{
  "n_layer": 8,
  "d_model": 192,
  "n_head": 3,
  "head_dim": 64,
  "parallel_block": true,
  "init_std_up": 0.0306,
  "optimizer": "muon_variant",
  "lr": 0.0198,
  "lr_mult_qkv": 0.5,
  "beta1": 0.9,
  "doc_mask": false,
  "steps": 3489
}
Each number is 128 + 24 x the weight over its row's rms, rounded and kept within 0 to 255. Layers, rows and columns count from 0. Numbers have three digits each. The size before them is the row's rms in percent of the matrix's.

# layer 3 MLP down, 192x768, rms 0.0852, rows 145-191, columns 576-623
096:152146116116137100162156110156115114130128098144100150139114182095123132178118113150130152165172140137095122132146104133117148083127130092127136
096:148143154133155125144157135134137107168123144128149134079135127116102090138169110157117163186145144131145165098101128129122131146153112116137161
096:157116113150138134103104162120119126093139156147181126156128122161110137137093108161111158151147136113123136115150132135098157155146129145117140
097:139117118169115130082113092118123122132088071134178105119163106090128097143138113128130082124163136160089126146118119075128103130112156142096123
106:143147141164116149167108140119150171130159188143133104117138154124135165117114139099130137181117086127162111126104149102155120170112154134094109
097:104121147091126120163154141116107134158102193136092112129141103102115129127069140069161124090161141128138156082127110123149119123089149135136118
097:122146071127135133092135142132143128090115122132174089144124126147107127138106133137123160133121147161126126127100108138135148103154165137140133
102:125163116136112088131175110137114161133151109115113115108085135124180117140134143084126056119138090135139106102167117100132143131133123108131139
117:122127108122198130133121135121119126101130131108142105146137133083131135118133125147154138155118158091123123138083138144117128119144118151144108
101:159145150075091130142153102070124131127114130141119079137133110124102108162152106111139125148132096093134134105164111122132139077178111078133153
105:122143149127141140117157128138092128174106062086132120120119127130129151135109096172118102118139134132148132133216144154118120158148147138103106
093:106138136129105139163122127142095150141136150132124124112120126126121110125083126103145145150113122131090130159188116127146133099152163145139121
101:084143137158140111191111119131159129139177117104182107108150095141117126138125108154139118153148141161120153129084158115120137132091130105117084
100:108127160108146138106124131130118131121119087144117136153174157108123126134137123205086164109104148096145134174153107113118123086138141122195137
106:158137081159114139117153151101108095185109172167113160127089119114135108136144146183109156124144164078172160109151130116136137124118095128103123
102:129137150132136174148100100115132142120111155146154145140125160135126139133089112133144143097144092166099118127082136147090160103155111107161102
102:093147129163094122147156139128134192139124146119138093139113141176104139121177130129076142147181105159123127123108129142113153126142086099108144
097:134139081138137106135098137085123106128146130122141148150153088123140139120134125131146099157126161137170137123088124108118136141140120154098107
102:137105152140131118123123122116130175148149083113102155157102180110147118148135154116168108110135108128158115116153130135139145131142127097153118
101:118115153080148080154135110146148070122159142143057119107109147169132136126157112147122140080115150163134130102147159116140132087142128123145148
096:140135154101131133145117155159092092123138104129105138137143106155103134118117117143124108149150148130109142126101134127137095133129136132170148
093:138138153126112152117127139127121106108150158123119147151170101158156155107130135118080142083112117143125135130103151131131122138141109140148114
094:124119120110111116110100099127115160123095131142135127131121156114125151120103109181156111122119137155130134137143115174136114131147108110107158
106:130111108123113080096134132166164125160150179115124130073148142160147146121157148159116093116107147138109107114192124134136126135161160139146157
100:128141170143138122186122121127135120096155063122185122097123136105090122118137118141093134151151140135131123112139165164119153084132139115171111
101:163142150153126154137102156112124170131107148138142142100139157097140149133143106092151081114143156125132115112163136116141134165133117106132136
100:143117155126122133098161136124182129157150149148142150165098139104102112104121116154095104114155138131101123131139144145137122156149163156163092
099:077139101199144060144115101150119087139168129116116120134109113088077115123108137051137145150129100158101165137136114112112129092129160135129154
106:099113175098169119159139145157104126139116088135080131110105129118129130115153139162089083112138176120109127134162089143138162130079161115123154
101:171108117129095171113127123124143130164094138091156152104124108178139115116110155135125111129128141142129133115113159102146142156148136150140109
099:129122146164134140103109147107128148106093105101147165140168116109130139126096133096129141128079152155147115131077126135133118154132113114092116
099:146100119104170146125113134118097113064119150086090154131137111131090119088094123127141064119124134127135127108130145092120108105142111124117139
104:126106168120103123139154124157153081085117137075095170121123096096118123125114119060056123150169160112162149111124139146152091075152126138129155
104:139126166097113133107161159087086136118129144115112116093133102164153155090139147130107147132106127121074142155133136139146141137095153118103123
097:112144108113131096133118099133113131122128176154105114099156136109152135103155129098126122109127126084170130092087115125134117146147106126140114
099:170112129129123160121150137137115118066130067124153120134119124192116120097157152133129118135102144125166140099093156126175096135189104096149124
099:124146065153117081070127153119115159170105166143122102127124124136130164152103100124130136116162114127166164107143153113137124111137124103077138
102:132114170091096153086105130130126138060180122163112088139136120197172135138113122107137107107094116113135143126136154134129155100084144107150120
100:156117123156136174131092130143129107161156102143105115132143168132146091131129115107123123126150125138123140172118115122148125155129121141121101
107:126160116108161102122139095161117099100118158112078132118137119077111143155120091072166109143103138125100106127144110136132122130180127116171119
095:114160129108117089086151140153176133117103123151146148129142111068111149178130121119132131111148152114112175153160151150136127107141121131171151
098:120094127123115112092074163105121141119156141160091096148157095096125122111152088171124136108126118075104147105161119142137141136158116128101126
101:160138123176116092158145135142124126165148125118109143137101104132090177144069101113101116110125173118137148151083155120132121098118125118134081
102:133108079130133093125134130115118111121125095088153079120131132132126139126145098145114137147098090098118113118107118106127131133151094151129088
100:094186174070093108119150138143117130106122147132123102155142089138082176090117128164159137141137138148137103136140139149145106121120150106141141
101:102109105111120150114148100126158132122126079140109122130148131144161115104083126160111085145095154145112124131151127136121141145095124147126105
097:135126110212135127146108132143111095106125103124151141195056158129101112120118085117125119149145131116117115093120125135129108146125148127066100